config = dict(
    num_hidden_layers=15,
    hidden_size=320,
    num_attention_heads=10,
    num_key_value_heads=10,
    head_dim=32,
    intermediate_size=1088,
    vocab_size=4096,
    hidden_act='swiglu',
    norm='rmsnorm',
    norm_place='pre',
    norm_eps=1e-05,
    positions='rope',
    rope_theta=1930.0,
    rope_fraction=1.0,
    qk_norm=False,
    attn_scale=0.177,
    bias='none',
    tie_word_embeddings=False,
    parallel_block=True,
    init='uniform',
    init_std_qkv=0.0244,
    init_std_o=0.00445,
    init_std_up=0.0244,
    init_std_down=0.00241,
    optimizer='adamw',
    learning_rate=0.00199,
    beta1=0.9,
    beta2=0.95,
    weight_decay=0.2,
    lr_head=0.00939,
    max_grad_norm=2.0,
    warmup_steps=210,
    schedule='cos',
    final_lr_fraction=0.0,
    batch_tokens=131072,
    max_seq_len=384,
    doc_mask=True,
    train_tokens=416900000,
    max_steps=3181,
    dataset='wikipedia_en',
)
Each number is 128 + 24 x the weight over the matrix's rms, rounded and kept within 0 to 255. Layers, rows and columns count from 0. Numbers have three digits each.

# up: layer 11 MLP up, 1088x320, rms 0.0557, rows 762-861, columns 240-279
# down: layer 11 MLP down (transposed), 1088x320, rms 0.0522, rows 762-861, columns 240-279
# gate: layer 11 MLP gate, 1088x320, rms 0.0581, rows 763-862, columns 240-279
up762:133104133121114125111051139136106167095089140141130091115150151099098126124116105134127176122134083135135131146130161145
down762:110167122146123145136098163078138101109130121153134075100093120156181108128131159101144120138096116166115112145141098128
gate763:156090111156131102154109127135085175109147124146136139116125118139116064124145178152138081110128151131142131126104101143
up763:146123132125129136127144118108106148108159100180130132139132161127107110096137121098154114128147131134128137092104107127
down763:177128126116119098139131106112138137145124107148101082083120162092096073115134144135145126137136163131112128127148145175
gate764:113097092097175122120106133180111100138142061152112139090137149154118105122125155152086077100125168149154138147147135099
up764:163124086116167153154133147170156127119130143134126142140131139131099156156133101164112112135087147134103144118127127101
down764:104136147158127089097123187095124140106103183196158098160154117127137151118129119138142147129136126146105089152157127105
gate765:110138126118148072134145128141126123098130133147092121081154158135162135130117137136109117139102152165162165158110136138
up765:151084119147146122139127084105106108123182135121140142120153118146080162160139132138163161161093078154174146123129111138
down765:158119135147120129111137120095114176115146127165141137122118099126109141119149076141166147127133100161140104089147133120
gate766:092119130178119093126082143159164147159134090141070133133121143128099129117151104128100125118147137130138129144106128110
up766:131111087121133111147130102154158116123133130151111085125097122170174165101149135121091103130124139097137142137146130115
down766:107134150162120155090108175121121125127138129140102149101138138141069114078115159118113130144105100107160126118066128129
gate767:080101154108127120171117108115113117134139117101136138165161137109165144133121139109118094154103148131151166110115134097
up767:126158133145163145136114136113100143125136153097092160097086123102146147137108113118132109080111118101119147130147142108
down767:079118105103169118138107150101133167127141116113093101128134129161152155111117152071103088152140149100165136163121111155
gate768:067152096160153134126133122152141111102141138134117133127141153091128086128159131141053100118130170177144102099106118143
up768:102135165123091142113117144131157108128114145106138141118089142093172110093149137139131138131142109129140151140098176143
down768:118108127083114105077164098133121131178084116117088141103180186080151108111138137122144126126152138079114123149138124114
gate769:108157106092127141152130127110140135116108145089119163124175155117125142146105137145165094166121107141118136134137146127
up769:104131135152101141102108108123146096119134140096116135136127139122102105138079129143102144093162100125118098145123126087
down769:125058159141128111117127123140136110125130136159151126142155133101107138135100127119108125134128125148159126096139098143
gate770:153148122165151127137125147145101127154111122108121164098113125110094137132100123160134187134115112139107141096094131130
up770:116139155110150133144058131128143149104131129095109108170141165091154112091094133112115113135101154085124139110094114147
down770:116136142121133124123150130157099140076127165107095100122118147090173129111106105147086137127141124130139140135134178126
gate771:169125169109124132163124136167115131101164157111147139113146120137114102103136144112117139114162161105099136130140148114
up771:128185150111137135143118121150109169157144134129155115119152152197130155114111152144093164107157100128123119121158139111
down771:081143150157122164104160146148115135104122140138161101134107072133180132116112118082091176155147116096144104115133130076
gate772:113132095156134112162119106157132142116160119150122122122125132115096111115132141129074121114132108174159118116112120127
up772:170123114165118109067116180086112091120145107108124169149160124097133121125087126073099167176115119131143111146106073106
down772:130114137138135124140142121159156139119154127118119118154113093086089134128117183164161135178106108136098109103116143124
gate773:099122115157105129132138141166147098111141149059074100095154124124129163143137161128100147111167157133093140134150147138
up773:098103114077097146087153142144138147142092113114118109138095151102153129145156107103163101130105124170125105114070153147
down773:106115118140130117122107132115121106142156156136149107148145141113158096125180104149115109160102121149139150155131129145
gate774:119075155139177088141144107153111154126131121123129143125186122100137084124158160094164136109146157068114162149138145136
up774:134141105145101106204114129148133081122131150118095102099132127114147146154143123159129166126091089112121147105139115118
down774:169098142117164112096156165085114118102113103104160114115134123086095104162143122140128112106091160164086142160110119133
gate775:102179127161158105162155136115129142102137119175103064172142121087148142155154138127143111111161161117143123161137145127
up775:126134095141125117103172098111128111124113144110133111088157088076152190116104103109161102156137141159150168145105120103
down775:105117133140137133117141154128141140160156132128097123147121130083151130122124123133104157132124122123125123161143119149
gate776:151161116143162130132126108154149093113101160170098148118113173153131097119146108123096094154102127135104107138132114150
up776:131101143093122152103160140100129120160139113105159150113145125164112162145110135117125116172146130142109116135158197103
down776:124124076108157148139170173149139171096169157138101118146091115178153107110115153106110094129139108131135103140118114186
gate777:183104113120103127158119121162158160098136101112094100125137120111152130121165124082117099098178091107127144113130127120
up777:125102113138136155118123113166124105147096158091094182170077127115147121128083103120136109142105115107103127113101142134
down777:174143140113172121114155138158155169083148093084141118097145092128074113123142126140117128114140135152118093146174115142
gate778:132103155135137095168091131166142129106127114160165158130105111104120085151172141103121084146181141098176130124085116120
up778:138166173104127145145103173120135090129115142127128174180126163100142134104136133129064156132126094115112125131094125148
down778:083090149133113111132137086121140151137144113089110144136112119100121155175169093119137091151117124116172122120086120160
gate779:124120149139141131129083110090160117139139131110112113129141143128147066167147142164103087134144144118106148115108113110
up779:144121111138139122147071106129124172102114115142108131150122096119159099143113135117063115129137077115124178107146163102
down779:102156122146159101153148154125156160087107115150126092134092149084106165137164100099138139134125144129145129155116151123
gate780:165107152133104106123109130110150127152101127133140110095125172118134132121162111138094122148147116115124123141140117124
up780:093154130149154153124173154098101164166127122088132140131135138121115141140113129136117139105140085187086114159140159191
down780:124118113144161160116136102151178127151123097136123144123123129075146149124128066091113163147133140123138119111138087145
gate781:118137159125132095149149121163176155113086122171104151118141130089123162130143144136152128161141106138165146163088146117
up781:159140136127156097141096119100126116165119114146147155137165157095117144121159125119115164143114121104137125142129116146
down781:121128136134141085121134118118119162165089092163116110131123132108139129141153143114116135134145153113125149103132114104
gate782:105120135120112136127147149117116142133109139098140136135108114135129150061126122154130102106144140130144101124161140119
up782:136124091098140096130131128100140136126114146147152123107145087104122134102138112107133141147144170130142143109149144153
down782:134150149151138134133112124122118126129165128138128098152134170155157102171135165106119119130096104128128116126092118126
gate783:134124121102153128173149162119123136112131144126146150117133120108108096165115147140144147162103140116109134135105139138
up783:111131151146128145115133151113167127163125075126132127122114078090158111144137130121142122182119124097144107115132129120
down783:090149113146093114111176111073124105114098134136114112157119118118136097124165161113116107127092116136140163105115147126
gate784:108106093099102110132122130166090145115137084136113142128133102118193129124106111125148115184135096088112135124116130079
up784:134158111142127125125110135123160119120166106094117129107192124164099139124175153099086143121099070136110134124115162126
down784:151180126110151144140145140149117168151145144155079141103119155159151146093093175122162101156171084137124169100088130155
gate785:121140181177136113134169111163154163126117147157121132071123103113087156149130108134130135130140097112098150137130106097
up785:116067128098133115111115132155102112138173138151139139075103140127136157115115115160125132133143149119153115149148095138
down785:078175145181144110123137157110144141127105111143132105109092115116092173144140111104162141111118126147129154102105061105
gate786:160115150122110116145103158121173130103135130127136148109122084143098108167142181126147146154127120165103157141107089108
up786:121098138085115135132122148118100170188097142164198072108103119153155145140142119160107100158127103123131136090150137113
down786:151137083124131089130116144130111123098141117091165100153136109133087122127141111108122121124144142098106141082132101117
gate787:130137115120123143120135117151119166112113159145146149162120123088121133139166125092110114121116120132073120151139078123
up787:128102098104159134141141109142127131103135175164111125087155137170132174135154155141136149113114115147123160127128142096
down787:147120102095110110107116085138163096128114144117132125115168112112165130136084175174131100095133130106146064120169113141
gate788:166095132081136126120078102124109127107147116143108150132123125142128120118116099125092138132132103126139123147145094143
up788:137132185112138141113107136076122132171102116133130175125134141125131130130135113133154111167135121173133113189105092118
down788:152142167078133061110112091146150142083126148127125104132134105154091096162139147129144154114161099119113110118130116160
gate789:103123063107139147090086125139135141114166086118140171103151147114100132133135106152121083135074126130110154128153111107
up789:181151126092114116125135126136134080100131172091153114096088090097137109135131145113159123137103146136111140196144143117
down789:111151118091114138135153088131129160100134096123157129093112100123091048105128121122147153140163147152094175122096086156
gate790:146149100118151096144119106139145099112131115106137166136144145100133105187141181110118129101131113133136129127119078158
up790:099118117115124122143150133102094090117141126091111107140188158181155131079132102155125134163150141089127152108102184140
down790:125158127118107097135137120119133121149148145132139143161138120119127110157134117126167156098138129138098151162176111136
gate791:129114128102163101126162085089136148092187132138095161076154140082127132142136117079112124088133160129109138120111121130
up791:131118150129133185084128131164148115198086125112115156118141131154150181164173136166114081118091125113128108134126177112
down791:114106097098098116125142130173159093195121147158117169126150113142158148155143181143142132139108153132125173127143165101
gate792:136147126129160132101170121137156123158130154112093138101102140134126075105149144108135170124117135135097113123114149138
up792:137083133111123127131109103112108131117106098084106106147157094119118142165108151095128145145079135130137123138103164161
down792:121135123091151118094092134106128109116095114090089132135138109137126114159157114125153114085139116132114113146075154124
gate793:111137116142112156149150126131128152137135145145138093130104142161143113110078171126138145120155121152128115093103095138
up793:137117124120137130148135166155091087130145113114126159152103114092135093120102130120120137177109122113128125097138090154
down793:125154132130122144106124146165146153134135105117074111131128140165123137129108119108126150132137138110096112146095124142
gate794:138102109157101112180138143173118142129117117157104104159161174129101147125168112113084120112118115174071137141105140132
up794:108130144132080104075116140135114134092117137118117098143139155162142187162144129105143070139122127178158126146115140134
down794:113139152124121150119144189155098107123139101152121121110111142119153126122156108123104108146130156099121126131137169111
gate795:108092113104194121135157144113193156143122068120097115120122135134137097083123156091132142144124121113100161125094168106
up795:152117117128114117170096160143105150127143127142115112171099127098158066107117122132119160144103104129156150152113146110
down795:098119108100142145106144094099116102135090126109162107165130101136124139147158121143149132149119122134088109105149152128
gate796:082136100134144088099085111148145139154121113131177122092123134153094147116126174120134141133095155133103072098113149134
up796:129167121124121102110125149167116095150127129138136048116092102141153146132149168105116173120121139131170150128117109104
down796:130134127144102107164147148157082103089103114124138129106155145121145131109133095119139130104187118121109134146080126179
gate797:147131150112125113150079109105171117100107145095113132118158132128175113116151085086095134139134171134144137163138119196
up797:139117137098120058130165154125126095183116158122115155124157116147186090133121131160158106134118143176135176150164130154
down797:122108110139131161127100154118115173126134106096113151120116115154132116121126108137122127144145170141117139109161108122
gate798:141124128089107143162103109144075095123116117086093098065167131114109142131104130150107102103133111119109180092144128120
up798:122083155124111144145097087093147101121136151151102126145155125116109108122124122101096141100099122160107147180099133163
down798:164112126113152073149140128127112115114133129152119120153163156141161103140120113140152137133103121176091127131094153133
gate799:130124142168134143099138155201108074118124144108114119056131128115146059090111106122109117141153117134124128129138155141
up799:117083109105115150130148160088120118150140122130128119113139128148146127118102115116162107134145083140128141175122147080
down799:143147154149152132109158107068128106124100148139153104169139130157128147143106121140122118151109139124132156151131150076
gate800:121107109110125166151142146176113115105155114059117102138109174166181176144123128162122149098105193135123154158127120122
up800:140144148145128129124119130156123172140146116078157142157117133117125110155095132103124136128147110134099100147095114135
down800:122134127108193123098115131097121121139139165125122092158129134146089111146134130129134138107108049124106106112092100073
gate801:137104104167152102126110090126156106117154129130149122083153151131095138184142109153130119159132104105067133109137113141
up801:153115092171136140130135124104124133146148123113104136107095143143140137108094147116144109096133162139160104127139143180
down801:189119157098117150110113096067136114154128103123146085124165147100127131138146094122094159112149123160098108130140120182
gate802:145107159145132068109082155112113100116165112123137132152145127120123126093129129070131112135114098104152170078126105134
up802:074132111112120084111110050111156136131080136117112090124133191152108113130100136122103127152186090129154125108169133122
down802:127150105134101114124102122124162122103152089138107123128134133098143141141154159105131114175130155148153108140109102110
gate803:119103107138155159138127114132103140089122117106132111136143142100162119152133155163138164139130157114106164091134138157
up803:137110135118109148184159097103147119128130172135089100136114145095155136131123099114127139152120119147105137121148131062
down803:172120107139139150126111160084149103113140177107146137173176144137110137082125139160127105126134140133134139119146094097
gate804:140111141136167164189135122199139162107155155083138148085126154130163149087172180184091117111160127136100135148107127066
up804:131131120110147169144121148152154103091102149095123093133100108124160115115159155129115092133152160130136108147114147132
down804:145137110129145160135138120074131113113102221106152144123124081138113102089111157126133117094131139095119128150111140128
gate805:167098109084151143138134116137133107131144118106145087123126157125102155101184146110146130113177128144119136112130119126
up805:152113096137092119166154117094092113111098142138153134153113141124103123154115122091133136118145145129122120143133120143
down805:145139136125136121122160129147111147105133142089131122148136145096105186149116122115113154148137153103160103177126149127
gate806:124150194127117117191125142149137118113161104106110122136150102077167119099140148124127167140131163125127136189171113142
up806:170160130164119121124185183135170148138131117142098099133132145182214152105167103131153120140143132120161139131142127163
down806:113144108128121110126125143125133124119168120109158201139104121147121111103127114141122131129116144160097142117102125108
gate807:106111128153127132125087125120178149080158131103140126141103126085150124126119116110136152097105149110133069114096108149
up807:213116126184123135155096145152132071149124120146127143114120185108115120140143131170134153126163158138146103101144188107
down807:167145126132153183069135105156174161111153152133130129148152173115075149082154132159134133128099166156140095122132088120
gate808:126102118100157113132107159162095187132144118113116123127128175128141136139127129125115102160105121144135147150092109137
up808:159057157140112146103139138132134156141101109102144145092137133112140110146079137138142125132122121107167145080107147134
down808:162164155122121112122115154068102133157143151077086185143118159121153121110139098112161119097098137090150101144159122149
gate809:115132075116149147181145159171118108102133145132111141117124171136181148109133129133129138137149202142114134136104119078
up809:139109153107163106105129084136099151110117136078161093152182141147138129066122140156150126103127128097121146142145125101
down809:107122150148107103076132059140124121167124109161116159132138159158161084075119094142179157155128162083124120130118107095
gate810:157074147171129127085101134152112137088139137132119139123169137128131103181111141156123116131149095149083112106098163109
up810:133157129122156134117103135122146076128139170164200168077125135145160174181130096153135102093136117149112157130145092096
down810:105112117155137091144147144138125095139145139107158143155137141134189148133133118111125119131107098142144142135187145111
gate811:118146102115139135149130123114112144091138112102097164089167143112140169122131117162075126118135138160114154138099133125
up811:112106128150130125126104101075106170131084127153171148118128144143125168134141163159135120173160078162140065135087136118
down811:130112154118146140114134155116114137146129128073093108123160092119129163123087151169160136133139134098165141152133150153
gate812:135099143131141146119130068138095145111121125105145125086155184114088109143129121151069141092134124158073124078136127125
up812:145121134129121125171132099132118170177090152124130135159089166135132148087166156144116120119131174146140097116117154077
down812:101145117137134126135163138163155082112128102133101116113140146171117113147119176117122155091106118170136137171162101170
gate813:128128155074134137103160126112130139112101136132099100120110150135126142169114138146122102126105138119126102125113145123
up813:116150159135179145178117164087117131173068096114113152116095110111114165154138132081139121170117142097105129161161119135
down813:135145141129132124144118139092130090139108125140110115109094099125122122138088074103143166128135105125124120118128138070
gate814:155081103134124116143142139146142111132143141134139122155142143127150118128108127106112102115157085108148148122197077073
up814:164098123172125159106127100135102087129049129162168109090135141152113159104079101166101147117120155107146141100136143095
down814:132141090142130130093114066105136124139091134135116144161173137173114082141118141116102105082090116069128133155196108125
gate815:153119131157156125160094098144159143109141145085085120116130115101139081115120117113138140119126080136147166171143149155
up815:148124092141124106120099174071085185112151063117150136178127157103149113090118147114150168156146080080166167115149118096
down815:122117145165118127123149106090139151147167152070132118104102134110143123144171093128102119120120123133141122130143146168
gate816:110157085114167118129102127130123106151095133098154115133153180120218109104162114137087129113152148109117156133127119124
up816:119118129160095121089158158162117149081125145139107177161157123113177150134094107188146119130082158173134109148162103151
down816:100120099101126097077115126184138134116155084105173123132102129118126164133122132069110180169085136168092106138099139158
gate817:168102136126155141125160084125176147105144094104091097094116124087124105137086148133140101130109094146111157127118076092
up817:103166133184102107138156128111120124137137089142149085141124136133177105122131147152125109107126142157175100125124137158
down817:159154141161189140134123117127137155134108130136180135154190161136125155125113125169133172134114118148140162124103129142
gate818:148158184105148116125098148122170150130167127106109121131127107119156117122113107129117113094140121130117144144147142062
up818:116139163132112107122079147125126085147139113148110119119129117160102101137088129131159133138113154146142119127111154104
down818:111116114112167138145147118105093090136140106137147122132095109131113150123162170122126158111127121115131097184096088130
gate819:130118153139106117130140116114130142132102107143104129121099151162136151143146164165112116113121153115131144153140115117
up819:126145059092144136122133148149088118122153106106152148135142132097118133154146118118151103097122200134145136098134160130
down819:139132073126135131108132175138119123106130081121105139098176134075105094114110119125138136142150132141166142095110147107
gate820:110094164146154127116135085137171107103143152126113138126134126150151081156126126142123154105133115164123165130146111117
up820:095098145149122174143146121151144114118161119148130086114100098107111112220137093133111127105109113106110141148136145127
down820:146139114149156109191141134104159158106171146160150111113123133093137135109149133115120106113130115121114146132108086186
gate821:118136126115136150128118127117121144118112087068131127146103138090112103127112110168121137146110150098114111141104173080
up821:130104137138145127133147123108112122098176114146121142173145136117128114120124146163132146130107082131136102132138145125
down821:099107168156067143099108098178150116153151134128130129100144109132119156144143128126118113134120119184132119144097143134
gate822:163095111167127113145109137089141140130200124143133128118133160173129141131107095105086090144129146122151146137148157113
up822:111117138130141131102137112141123155125121153099103124126123123122155125117128169147130110159102096124079123115151194136
down822:115136097121137132100149153119135110143110164135149108142105134117130097119110116115163092140131083144182165121158159150
gate823:195125126109125158135104109124145092087168125130137121123152092113142123142142149122112112129119119108132128122121159132
up823:144129142115164131193117107155143130120153128122136110163148112151127133168128097095110112137134153198068120099119154148
down823:160133095116141142180140110175118169115124125133133137124134119104149123135140127145125139185128108119118128097107151109
gate824:125137095132149093140101109149089173071105107127132149172147120083145139086132130098121136170120111100136113157091145095
up824:178189156114115115121157128111152089118122184153115128129135149162118134113111085134148123144150109149139147117155128136
down824:123161083129143129150143153150150100092113093177118122158148107112120089126104130155137150179177109144146132140135124141
gate825:086136074116132097150126157147114145153130121120081113145143161171125109110143165158166127081126116163125101152152139135
up825:165091128106137095164099134163126172156113137104150148137141123163140142137165161139108092133124118160120126128137112151
down825:077108127128111120125124096150093138105122121149110136136102153160180153093147076131143113135161143131161106157094112099
gate826:101134139116129130182091129132076113148137119100125133154142126128173132129111126107125160143130133079137126114113136120
up826:153123146108084150083112132142112111115174123176135156137116113117131139135131147151136076167131164099071154126104134067
down826:149176115073130096149168131145147136128162105124125139129142138110132161107102105131145099129131135170086086140173127165
gate827:094147120153133077122070159136127116108111109147127123161146171116084157123127140113129144149166111119147133126105132078
up827:099151133112139154151125149166083135083103161130129107111123132140109134112124115119083141143143121122126129135122170143
down827:155134130137061115140096113124136124131122111116126126156134096139136190134127138140095094153189129128165139163135144093
gate828:120143161152145125123127106091166090120114050117118142128124167114119121137087163128116099161179138162112102092135117085
up828:092136142147102106116081112123093153132129114105143131102145078111101144128161164156137116168127100134137133135088092101
down828:130166106138109116169108113136120137150119113132132116152103121120084111110116126135124116166127138124130127092124106107
gate829:114135111122167127113128123167137149120177098099154150118139132116149128107149125069076089137131166148100124141103129085
up829:148117124118161156149109113171180127142143147138119153118133121185172147161113113116114132150105087117118124123139097095
down829:107172118124164157162095168158124169147135121146099105138127099132135156105129149127146128144152106144136145154128117105
gate830:152162112129125132143108081135135109089133143082120116128117141153137129128145120121128156140097135125095116152157108125
up830:157107142100148120173133119147123144154109108142122130118145153122153131153127138088128136098139139131147100147115114138
down830:150098138142139142117088113123121140132135155120162135133100138088185107080180138172137124160149129131117147152132095146
gate831:099125138099175150145180130100077099126157141139102114149139139120146126085180146087085148165075141124108123161116122124
up831:148106060093102148125096170137149149178151119099162143147104146095090125156120101108101106147117122120129149086146150162
down831:148112115103132135163133129149099123164174105117139104154118172094156098109143132102137104119113128093119148143126127105
gate832:132138135132140118138091135159186113132087155151146132106146141120145152076099136133163139169143116118138104131113117132
up832:136130145146143110092100116161119148126087108120146156149129116139106133110110132075120114118179120121126146143132092179
down832:154076064099156140084097130111105125101122110105146092141165127109151120126076165130163123133125150133121140141108116119
gate833:114131138149139137086110130202141133154143111113083147109124180100089115115151129139092107156156116159113146140111123122
up833:129117121104152172119151104101150122171127142133141131128146113089138127137128182160171091102112132132080111101128095131
down833:103118157124111119107097130175113140112153132123073104124134147115107117125127084135119134162134104149133140134109124132
gate834:189104115121125133161094143155130095120108118094105118151128131131165114127159144147125100116187082113172120118088080130
up834:161111162119151140127157124103122132177092145100133109113126140155168181111141110157114137140120157182122144127092088153
down834:144175147107110135086129137102139126123124093111123126118111112103116127106110130160111155122154149138114158102132102090
gate835:143088148100123111139131100108137123117131143093132137111157125118146137141124120096152131110143110148118120094096126105
up835:131125118123150139143099180126099180117139165107128175107126122090154112118117143128104103093150165113142117142110158098
down835:113188127110164105190134106069121089113143135103114133103151115114101133130136110130146141125117110141145149100126122098
gate836:158136116120155105097062073178149159066138124095148112134128143152130132161122177134088093143106159120093102160118150129
up836:143103156180161162129068118155113136085134128126104111119151121160160121152126128140158122126093121124134111097134157113
down836:110123105135097145131107135138118134107090165140163066104139131103173122169132141127129106149127115114089149142141106149
gate837:093097138114133150163152170116139070128151121138089127125124112139132120111127150113115105125134121137048132055131113128
up837:163115074098139122172102134150117139159136121158159119127119092156131129128150172142144150107131099111207090156136129151
down837:145135118091130157105112134141148165108168109143154137120123129102140102087142126158143123123121135117113142148145095094
gate838:106140136149163119095111146129164107113121120099125163132168137157133113118149115118095117166131140100108104132161169139
up838:110149148163104138125125142090132120140108118143157080112151104091107130167132165127103117136154112109128113118119122123
down838:103146104122146113124167125111092086152130065176114120145120108130125114136175125167122112131114089153154159121098121130
gate839:151106156149192138102127128146147132103137150132097151131142176104156121129100136117136087104150138151173120132112129136
up839:152141147178144148084116121139105103141119105130132121134113125109121127123111117136095136098101155125155138156149126138
down839:157121140168112120117090069134139117181091107159151153131092141117115129146112125154111132127088132122161144145121101102
gate840:123105127166129107147143106110090147119155145094140106086134161144093156109081089111129121154169118111128128119138116159
up840:157169149132115090140104128167155100109091110124130102124132147113157112082117135130129114153138171148149101144125158168
down840:113123149139145118144115141142130125123154154094137114134162144180134111130135151143170115124102167140139085130118160175
gate841:110108121146136121148119151123157115133088123142136138116144159140134085153159160156122112134141117116161122092114120114
up841:084156130135145120138142092114086110110154106120108127138116093135170115125129115128112145156083121145107103115122149125
down841:147110109157148092122136109131117129135113112147142172144117139105096128133121164125086156154119138130131071126134116089
gate842:129117092122162169123155141120141077109156152057099086149122140110133120145127146139099115086106122093175116126170133124
up842:076154154124157124089146155119125157103095116180123121118116093122096137116162145132143114142144123150107128174155170125
down842:166141177154106130126087135147125102095057117101105144107121144115098117112115138136121167156135085155116157114097089118
gate843:091135102124125157114093099122139162113144094149135142081152175131129113116115090162119114125151129094108114150126140146
up843:118082119140129115138121150112144132169161163112149142154143107094153137117122123149124147124119146120136117134155096144
down843:114099110093146114087147159146136151174127158158165121109131129133132130106154111098152132112113115164172110100104155181
gate844:112133124130091099137119142126130134111137108099123149120131132125148108116167146134118110163083148105140133090122108073
up844:133138121122066130105152129133141138147129128139147172151090102159142073150159122093158172117115154136176161129157113142
down844:115082130138109095117129113134127140144096109135173127129122115146108100167083148101146161118127071144152134158130135132
gate845:111145146088144093167151110168194155094189136124072099070140161088126069154135131120146162159135113143131095173134111100
up845:135150086117084091148115156128137100147091076115143124166148132148153151128120117174101113153137093139141086156126165134
down845:084149065136108162116108074116162123106089152120092129120122101138097135124145139142109165080096133130156140153123109134
gate846:144087132113122134100123128083166057129170150114113167139122166121108168099112124127115128157138089104141140148152083108
up846:123179098114133103101101095102121148136117149147145114115168167142119122130137087151150104094110121126115082102149137110
down846:118126167107181099187130102133114176126115137078153134146102129149107116155117089151153161096138163155144133140111163128
gate847:156162147165122110138136129148106146157130143076091106121107124117100171146169104123117113137135142146068147143109114149
up847:108125134099135121115147144151116123130154086124065114103156145147142122169136148129140089137114067154163136117115124143
down847:096138137136147122142093143146126116118145103150084137156153139071085148136119116151105143163118136121161164158140146100
gate848:130126160117144125107108130123101127150152119143107139093163143094122117163152152105105098128137154117143133152142155158
up848:116098118136124125150141137155102145105106150128151126135117147101106131144195114102106127130123142160132086145099109137
down848:145123127086107146125169090144125111115138098167137108111121152092155137128070160138122126121111087114098119136136092147
gate849:128117135132155136125116100120122167105121090149093116120107144160133166117091114096074114114158149129115136079097138119
up849:108115090102145129151122128141160139085171140171128120160104095130166123162152124101102116167150123137140149136097112129
down849:130124158123115062128139116144130116153186142124151125127121100169157104136109136193129106136133105093139127121131175094
gate850:126144128150162088149106138143159155141122111124091164115150137174209124128124099102110103136105094140129139093141056096
up850:139127159103164154106132144122100126081139143119196124155122124179127136143155121130130138109106117147096156132113129110
down850:119126101086098118081146062131118120100128115111183112137131120161135117131127157157173136120104118142116095135092139170
gate851:146132118114116112148120151111086120119143109141103146167147116107135099097175117123111103144129173098057095163165115122
up851:150080154111106145151128151155100154112134125135137112125131131153153118119124110125119118091082114112110117101121124146
down851:183125074121163148147124157100143148114124152117118147171160142108119136116082094152120133132120103124141153129120130150
gate852:126090094104120122127145144133131131143111113105140145108161128108159136140172153175141106093095206087105150158178153108
up852:135118148141126121093166185109099120114108081130130122160138126073149122113162103140103171136110114106193122119140129136
down852:105120153112118156128093183164124132157087138119128163128102134118108132154105099126140152130128135171112102113101116122
gate853:122148151144169119106130162144152131120181114157112076090144118140142117159116113129061089129144100136133103134159134098
up853:132117165151127124106159185098109102143154134144101132155122124145160141128126122131104131113093142086143114141144131127
down853:090113131115081148164127107121111105115144150158145140116168087132091145119128122138132131143133137115125123145118118160
gate854:129077122203134153188113145143190167131137139146111142095128121121097125107131105128132117159147120118129157182124131124
up854:127081095122140118105120128070161101139103103124103065105104133160146179080103126116133101156127131166192140136114142084
down854:126148089169085150110156135166125138175129129121190114151139127170137143135155093102116100121166166071142182076098122092
gate855:109138137149131126110122131179134083124174131128094113063149156134179123117117130128129124169133111108131119117110111076
up855:093130100126112142112130080117112128144164123131084113110172155127090087115129141132084137164129163151122123164108132126
down855:108164127136101106101125133143140167131160114118140106107140117100044082120142076138119129152129153113164122174166152111
gate856:140131137133124148139147163187135127120134144124095113138179130103127073084124136125123110139097104150107133153115108152
up856:112115111114170094117110142171145089121153163111123135141100171138135100136156138124125168128166137137105094113102132170
down856:100118148154073145109173141111149112149120117111107092127129134123096147103140122136137102164116139124151099111141141125
gate857:071143108123157154121137119117140119155135116097120115135127155172138145157149175094151109120119125107136093149166138148
up857:160097194111104115102132139133136109064109116145149133138116113090130144089132106148133154132135112133115111140120092082
down857:106161155124168169136129132134102136152116136130133096143114141113154137144097124115063116142130106187095111128130062136
gate858:136172119116086139140156148125144113144170098113068124132142126113124104147152137068119084113111129115077150153138119112
up858:116105145124109112169132122138163119117124091152111177150131121087154110135180133161135128154149135123125092166127112089
down858:132126158148113060112110121141136106127119113133139119151115091091114134129121107138129109162133157055157154113090164103
gate859:147118145127137141127087136156121158119147154150159110125122164133094126153115137112130138166088111118133108159109151127
up859:093140080125103114174117130117067135179122157131087114110103150129166149144114110129136099113129093138150172135127130107
down859:131145115112129081156120160153120135140147140132159123124112138102136139161103127120099150141120084153114125154138150128
gate860:146121191098103120162122108111161139125110119094092099133113145084178081129144162117118129115127131109113103090087163090
up860:138167145120095105139133149095124183111106130113082116186144150120151109109139132129137145109126096150098133148126165144
down860:117178160120126150134117140130111137125134163114179142143135128110088105152138122143125124148144177132165110122145100171
gate861:148090170159099104114086101113168120125125121085114147140093115082103120126091185135142149195159119121155110115126080147
up861:088105128137142141137131130094134123136127160099130135107150115137136133139121136137145097112094147163134165117131125102
down861:141182190112146103123142169117097143154125079118125146097125127107124099137143122149106145165136101108114129098106155116
gate862:097165096121139109116144116188128151118121128145116097151135122081130114142127134105115111130148152105108126135147097153